Each number is 128 + 32 x the weight over its row's rms, rounded and kept within 0 to 255. Layers, rows and columns count from 0. Numbers have three digits each. The size before them is the row's rms in percent of the matrix's.

# q: layer 6 attention query, 192x192, rms 0.0903, rows 16-31,80-95,144-159, columns 0-95
# k: layer 6 attention key, 64x192, rms 0.087, rows 16-31, columns 0-95
q16 103:128150162115156151154111114171139109141107060161142137133063103114141098127141164087131146153126132110153111165093124189179128071065115149149164145207128105082136121162097107113125104154121149126054153143069147120136095135064130140048111153109124142124099124151081102109117120126121132092
q80 106:093141156171166180116162125171147126073134109159099135174080097136105184086091167141134100160161157132105101119140164083120127124165086142167173065156128117070158148156166162193083155185058146128104116179158146095157121105080143128117092176107165134119072098104114113067157102125191121154
q144 096:095134173107162114124169073166157145172148134171109122103083115108082097098107169137104089141157166135165098121134126097094186127078135168105222070103178140106124100100168128115114131101128138153114205123074092124158097148125133169075135172172092125153094135098161105112137142110105147162
k16 103:134110113128154075109173086177122138189069102163112113109096147134111147172132146109138145175129116119098139124121131110124097090105149080065093133124116158120091095130101077098161122166197100134154090210108099126174118154133180150172157080163112122092052128112184138080169095157164142141
q17 097:096100162066128135104176139096078136120087159079083172097147108124112095166197105143102095093124104080168067125135186176135145132168164163133122144113111086124110094104167142128148151159140131168149141085102106114128141142173132121149134148123106092149105113161185131141133170070112113179
q81 099:146129108121102124137163120142131117127073159129137141101168130110068084092137122176087165111211098113129107087108121138189145117143136172118118169141097135131114160115154175079053118121127181138101118112109136199137086160138156126118186132104075089176129085102178151143157116143107141134
q145 106:103119161190159098168162127147110205108062132155145134148156100140173097097156149147090095138204104106077136097160122146120180101094137146143162127140126135100107129132118122102024125152118141148130153167139199140163130099092087101091136129155132121103131157128137163112155126151121170112
k17 096:113144081185160129081081074130101120158166165127105123112192118151115129145123122164142107142114119116101149137116157174118105116152113116118119131085109164109117114112102124072196098095091116176162154101062154143126059111202187144101123171126088081126091118123135155145089126160118175185
q18 090:071147137158097139161095166120077144134109150097097080107076143103136113139133120071158082115142166092101115126140114140163108088150148104103139160115180125146099091101198113070104125138133125121119131170158077143147159168159152095125139157111109131151176132165115111141138084093167105067
q82 092:129126111143038151115135141063128104107095182076129123146155143102135140124140154107116125099121159137141110189141134133066159097166160148111116094170126153130100149159172106123098098162099079134126174133080125171085101137163130132172128175099165106146152127091176109150144138070117061130
q146 109:123110131100132125163135109118148173070055167145107152151159109160100116140121149131122084103132124098073107147137155180130082169168149095162087150079154108134068122123136058159112126210162150145173131119205100124125107122088188084058115125071136179115087202182093158159143097156139139126
k18 105:124146108109140100154127099097051146139128178086062174062142101170158148129165131136123157114075161134087124107139185147109113154126127067151125165125146151124107048142106155100140137092148108171120134167095113145100165137141190128152159140163100101133155106163164145106121144132076109031
q19 095:154144140081188113143127111130109070126149118126085138138157084144160091128085116168106166107185124083109182130160127112081173128215141144135152123097123104137127158112216081135125087090157150146118177114128139127092128123134083164126127124147149101105070077177142141143094189109120098175
q83 091:131170117112182117132103126119106125170173169183171150138125145149149090081126118209157160121127163094142138105098104104119125125133142159160135104127134071129200150122198105147156136108116107174087139031186115126097127120138153122147207105144160098092087092106112163145095183143115081142
q147 106:125158130108130100151139154123128067171179108081095112102115124113177160147117142167124110106103129189143113157121123092100171069128094136166136144127170103178196114148139106114165163138160058157087115087123093165079146135149149130113192163174116136141155139094167113167138176114098086121
k19 093:084177115077057150109128148114110122122205143130092148122167155173141125169141099081140147144142149104166146100102111137086097126142163137110130039130078112112104096127106115142140132071115066145140082174207153155134117105140114095176097091101089165137161101120130153113117100108156172062
q20 081:134089142152090086117077094099185120181085134146124075139101138138150144152163144159130136091187135134108186174093168119173067062151153127162129066189146113107188120181078141164078056112087098117141136162122093128175120081166137099175191104148107220159075129143144063108150140137153076152
q84 109:135125172157074122127176069142211142146135181204133151126099087127128137124142060164062098108145140169119097168161128092124148118106167153153162115140132104134128146118167095080168128109124144098138206211141160140150064095145133123183112107154141085110157149170149051160126116142123080145
q148 096:126124166126119110118143165085141130128085113143136112084094155123059159123070080169115121108168122145059087177117201148104154140120112150155156138130129175121096195164060129140109119123137188164092115083112116137113110124142121132151108057158151092102130111080117076157147158136169125142
k20 108:127135103075099161148080111099120118163139127165117149145145158095055136122104127061096146123178121094147112077097119191186094133084159123168078172155096123170105122074142147099148134115124106085097112127109133143131173128163168184129076154076139106133120098149090063162139156107111139150
q21 085:120136086169101133170155194143137152137181124175122130119211137172132088075137176162146144104144146118121075138144184061131152137068120083127119096172123172134118118122092106094155094177130129150089122189119115119176119153166158099154123098171136132123118071122151170117132103069133164091
q85 109:147106085132120184138129155160146171104158153156142053137145162155138158123119138171143073082062082155121113159135058103159108129111166107130187161135173101150123146098116109079166117169092132098107066131105084106098174130157129138096132107138111204117095143129170141133153147111132137123
q149 101:123118118164086184116151178079144162087132139095187122112148104135119187106124098151184168175094142151150148077101121144086112098129194105106149126139147133086147121150156139170180156132070070106085081101156143153093102151077157105164116139115166127154146131084102141131164097137162094126
k21 102:133157090120119125144185047082170087162101140124194150062122156106165053116140101153163183113155088142155150095125120119152171117079126184123070114159140108166170099093072115159183083181163063154114090122115176080114141148099090130170123142128165115125184112162138099176112171103149112071
q22 096:115158155147051123118113160120103122103210086167134172100106116126129150098128132134099123093103101131132140094114148145086168118115097137156133143074080104142094115159084140191132063086150102143090087088145149123059166132176131113184136129160176108145123121116136174162116191075150063159
q86 101:095192149128111140080106134148103129134177116096140169037146132115100085156159093107104207116128089061153119109108142131093135092139101107087143153084126104128126150110167150173065133194129133103057136166119132141196096143140113061114118155154113126117141172193135125106110115107163081150
q150 100:126120148111128196164161149104121118119152125109157140098085159117099106139162111151123190076096116126145159101148124136106137172141053137090176201118123083154091105156117194142145115163128110112094178151184104123116145185098188107160133159150194159121103118108083123134148214138154166174
k22 093:071103148095119130097152092129063123152142124132145119134078204152166080123111094146172143164135127197136121145115138123140106187188109143207076137095182173117071122096131140150140105175179133094183131130127099112150109116184097101102136074108138155175102156137129166160116094154110133165
q23 100:134090157114167158129087097169141095164137054142146131170134148105102092107104145132138151141117127170111161124143120030139148172135083177099076089106143112183164152128122152092104163168148148150148117171108176089077119109163060107134086125139142053089111120098115088133075059149109117128
q87 100:100136126134123164114043140151084137159117177120094107165140139165141097102155113160189178111103152101124140122143141137117161160128108155144137122100121117148135080168067141092182108146142116187133148128149096109127185109147149157171091116144174137104109036092141146143108114102141150082
q151 099:146085107055186101112084109148091060188144059101136138136115133103124094130137108084128153109163138187060110208096135162105107100170101090150099146088106083105128161094128179082127154136126102170218106161122121103107146167132122098125168156133079088120143102114125118122081110123080135173
k23 100:147072161137120183137046094079232123104132084154135138137064134108110126124214079156090090105115088095112145139144109115145143118132133107143096109166113151180099173047149104156096138077072128086111149146151182088126135134085110105103103103134129115163159200085151118127125061169113128168
q24 089:103155185140098130089129114109108121142120209125078125102084121114092066130123081151140144119072079079092136139116105052134169116175120119162095113073110076114142092111154119106076162194090150151111119143102152080087102134092112143146089098162169090143104108119141073084130084148072106155
q88 090:116184159185109055130188112135172159117121152190110146123110126121103143095113118165087118130178145136068112123143104097137148092114163121138170169112133138169108156150154146055093131165127171094159149197180149137139101111111146130160126113127118090135118141182120093148147115127152177165
q152 096:124144135121127141175168077110128077152088106152172122099123138137103102092086095079107108130172110105107132127105217120149130136142122078149092137151077088147144151128172059091106155097155137121172116174164077070073098152081117131074129140150148106144127141095178160148105154141109114074
k24 105:134152142132136138144175126133165058109112109155144126139174111095101181166116185091190108135150053115133134127093097137098170097114161083117149067129108107160130163143088117180125138130157119092100139093136173111132105134170116101118069160132086064185118105054155126112089129120103107178
q25 114:151129141127172135145140157026121119112088111074097135098148147133146124158147121131139188125109133162125179121100148111141088144132077164110124164132108119141116135110132120067199080141123073152083086135128083176035132106192128155140094139108175133124069080156167198132097139192094143146
q89 101:105206135142155158098165195151165124124152148112108182121151156156154132137155125145149105087117145138204184189148142069147166155163100145111156114145120140098187105124173102117112154123119117203069064153148075133090093092138101143205148109128220119130117082025164153109172165115132097095
q153 097:095172167102134105099179137094090130146074158121132141100130186107141146114106097177113124127082164070157097168115165148161133142114062149120169132103157154091162126119157135125159102129112120127130115125144124116139099123157177164173182143157132188175166119089161111122171136163142123170
k25 114:129148111114138075121158118100055127171102095059133092077176078129139133186178120073150138150125138168107114130166172119088115137125131147141088133119142085174102097129124085094133147136118139044143187129148126156134149125121072120071083098138108145142155179156124148149154152098118174127
q26 102:140117142153142165142100129124104128067040077096087136090150130114102160079217083116111185136124103126133151087093109069115100147143110117066110145102131152161064105063174125089118162086127115117108154152122131117113087150140127115122155108147138070091112099179187146112124049134172097143
q90 108:115124151216171149131183171168139135132121140087127158144145101159133080074175127113080113115115134107109140164158122113129120156124140111126133139047168125146110094077156155039089166156077130124124145169086108108121139112101053117185153155105148118126090138155143144134109137145139120105
q154 115:143109117146201139150154125140153093163099127091174181149081123111101122114125113078166132169082096171162191156144104145148126113181147100130124176088145041131169141108132086043128172131134084116155124126151081107095119152113185152146146146128150082077132144104125119125141155160042091122
k26 104:150143168065122098120177183096117088099115072159154142103094088110172160131029156120139149103138089094127125057109070093137213065106155134145102093086111083192123093185168113122143142133135139141070175118182076158150117120089086090128100106188164116166126129103095132184118125144089098149
q27 109:159123150125123157129159176107128140139140107166119142114090150135156072157140094081166132147093113085120131100125116092110103182071117114167120125150097115129203092148084115123079157092091138161151076109132143109125152103121176156154118123075074173164179140134099099102143087152135159124
q91 095:143138114132084132123117184156162101182116149127090137095155109142164100157135144152162150147074166159109165090127116084146122165113125103124163156136073140151154049142120132166139134107129193162167130160079185107131174125114133196196114135074149168173127102170033114133115116140117156151
q155 117:173145176130089062122168164061109168114106104135110136115116136126095132144084131102150083185112084078128139129099106145169117163114114181143097116171080153115121082132157083125221064149100187141148119111140163141096146127152173111124055093093067163166150137169080087137121165167117151131
k27 107:159104197148096127118124103128153190142151077187108097122178096157173161127117136134112094146122139132177148099105130047137165115092135141144164171165161053136123145074115112179098147105138124042093214121130058124146187168110113215099144105147123166179108137209134156134106135124148149131
q28 089:134114102146134130068132094142121126175131194126149110175168128149107166154102187144123136118076091149129130189161149118156121161138234124134145113147110181225133137083124160133165127157128158083212106147110093164158145112094116144143151087153137127161121166128111112137106089160110108132
q92 090:134084127081166090117135160084098108113105089138123118109111081122118069100133118090157123153117127187166137150168189118175131057116115111127071142124100158205149165165090148192175128141164130089160149099197162084173104113099118106087136089149116123125142145092063136092083135117108178136
q156 107:151093059115166082090119127146137116128130067130155110163129074109173106087100161075117116120136096137088127156090132173133065151123142050097125124117115115138140146156133143184116190073165144118191126130151144141110077139120143132119121110135113091096095134140157136113058142103159126163
k28 106:167096121112122144180160134165187031097099106109158107191091166060145169156049096159137117177129132112135072094138068139134151064134087107122141155167128127113184207120129118156090121110126156149091143121130122094090153148104147123126124147090163138124147133138120090117160110078134101110
q29 090:152112149067151113207178126135089136130158115116147201107097153141080122146141116099120124173135107098127164110135083075125107125105113174144131187106188116089131161124132157042131193197125134155110101127103138069077137121119167118198147142139086151158118132151126066127130154125138144130
q93 079:101123152145155139140081089213117109177108138103156136158163169155143146154078141096121068113128192103097161135094109131067064159134178126123123146141134139078084160170120049138158169142135125155106097115118122119100153113120130177192156126111134120070146130151147090176169104115149150147
q157 098:107173204146132124212139146171072109096119156157151158091157152119155064145128090111141135182106131072082129151109152124094149154134134129129097153128112130121140126126129083079146141155105143147148160109169076090126148147066150129114169110144103199111156121141064129151121134099125137065
k29 115:113118164106095093134157160086129192154128146191141071131164122197107085096185166111090135099130145127156092158133147118176170168143129069168135087052189175142105142127151099148137162075137135176120130088162108155125094099107121145090070156105086155166175136081176175084138122159173182104
q30 103:115112129116082176085129189133129187094150156146151132125118188117167143149142064191107083194174160109172111081135141183103124127116112166129121155149104075073142131117128149089151151134150133111160095119177139137086141134184065112161106162120105144175158089108164095148142170101161107133
q94 103:072097124117165141057126151177134135199125151120137174205103161125078129185099083156090107156141142094090168128125154211147107131162077140175130146176106144085036113079080146112109139134100141155115097105136147101125111128141120095171143107039096094100103084068143214159136183101160160146
q158 098:095108123128099098140144093117153165135116179143080085161115135145144148175112182124173149120099119101183110082162115106117120090140142169154148139198201183147104128123126096165066120187138116088125124151131127132152143116116104116125224146097074162110124189114151150164186085113100182122
k30 099:079108159171115122124120074137134163126097164149094066118066093130125153114165157115148174113100158118100095155097153120111102121145114140171171139167096074112126129133190096111140077087096146157132111100090109159167089126132169138114152066119116145113199116171108182130104136131140131159
q31 106:118103122118126171145140181172119168085060133125138139161085172129093101125144093085181133159087150095155108172128118098133121162153134118057175135173168099102132145149111134136134172202104140139149130152205171105196100130084170122153136121080144099156050129138124109112152048178118186194
q95 094:108115149152123115173084127160084090103064106169104149156122118124118116079069117089111092191132125140069095133102134083136099125126104124146124122143150126143112102111119105108148104131109109102152181133188110155200123117038060141148099107148130162141132153138130083112175127156105108128
q159 102:129099145140144084097134041071138129117051088186101129136120086115083140156091138066180143144169082088132138115048109092162139112115168093159095128195148071096144170114148159066161120116158143127124133102146155106138096134129067076115108116113102111138171167145145124132117089164147199064
k31 094:157155150150195134133113156113081129126179092115155120130092159095110084077056157160183077177104098144171091091196093092090122108108096174099138076133119122138160102113199157089111182045117194109136153149059096131122117088164143134112210165142205104115150125133097095168076158159117111111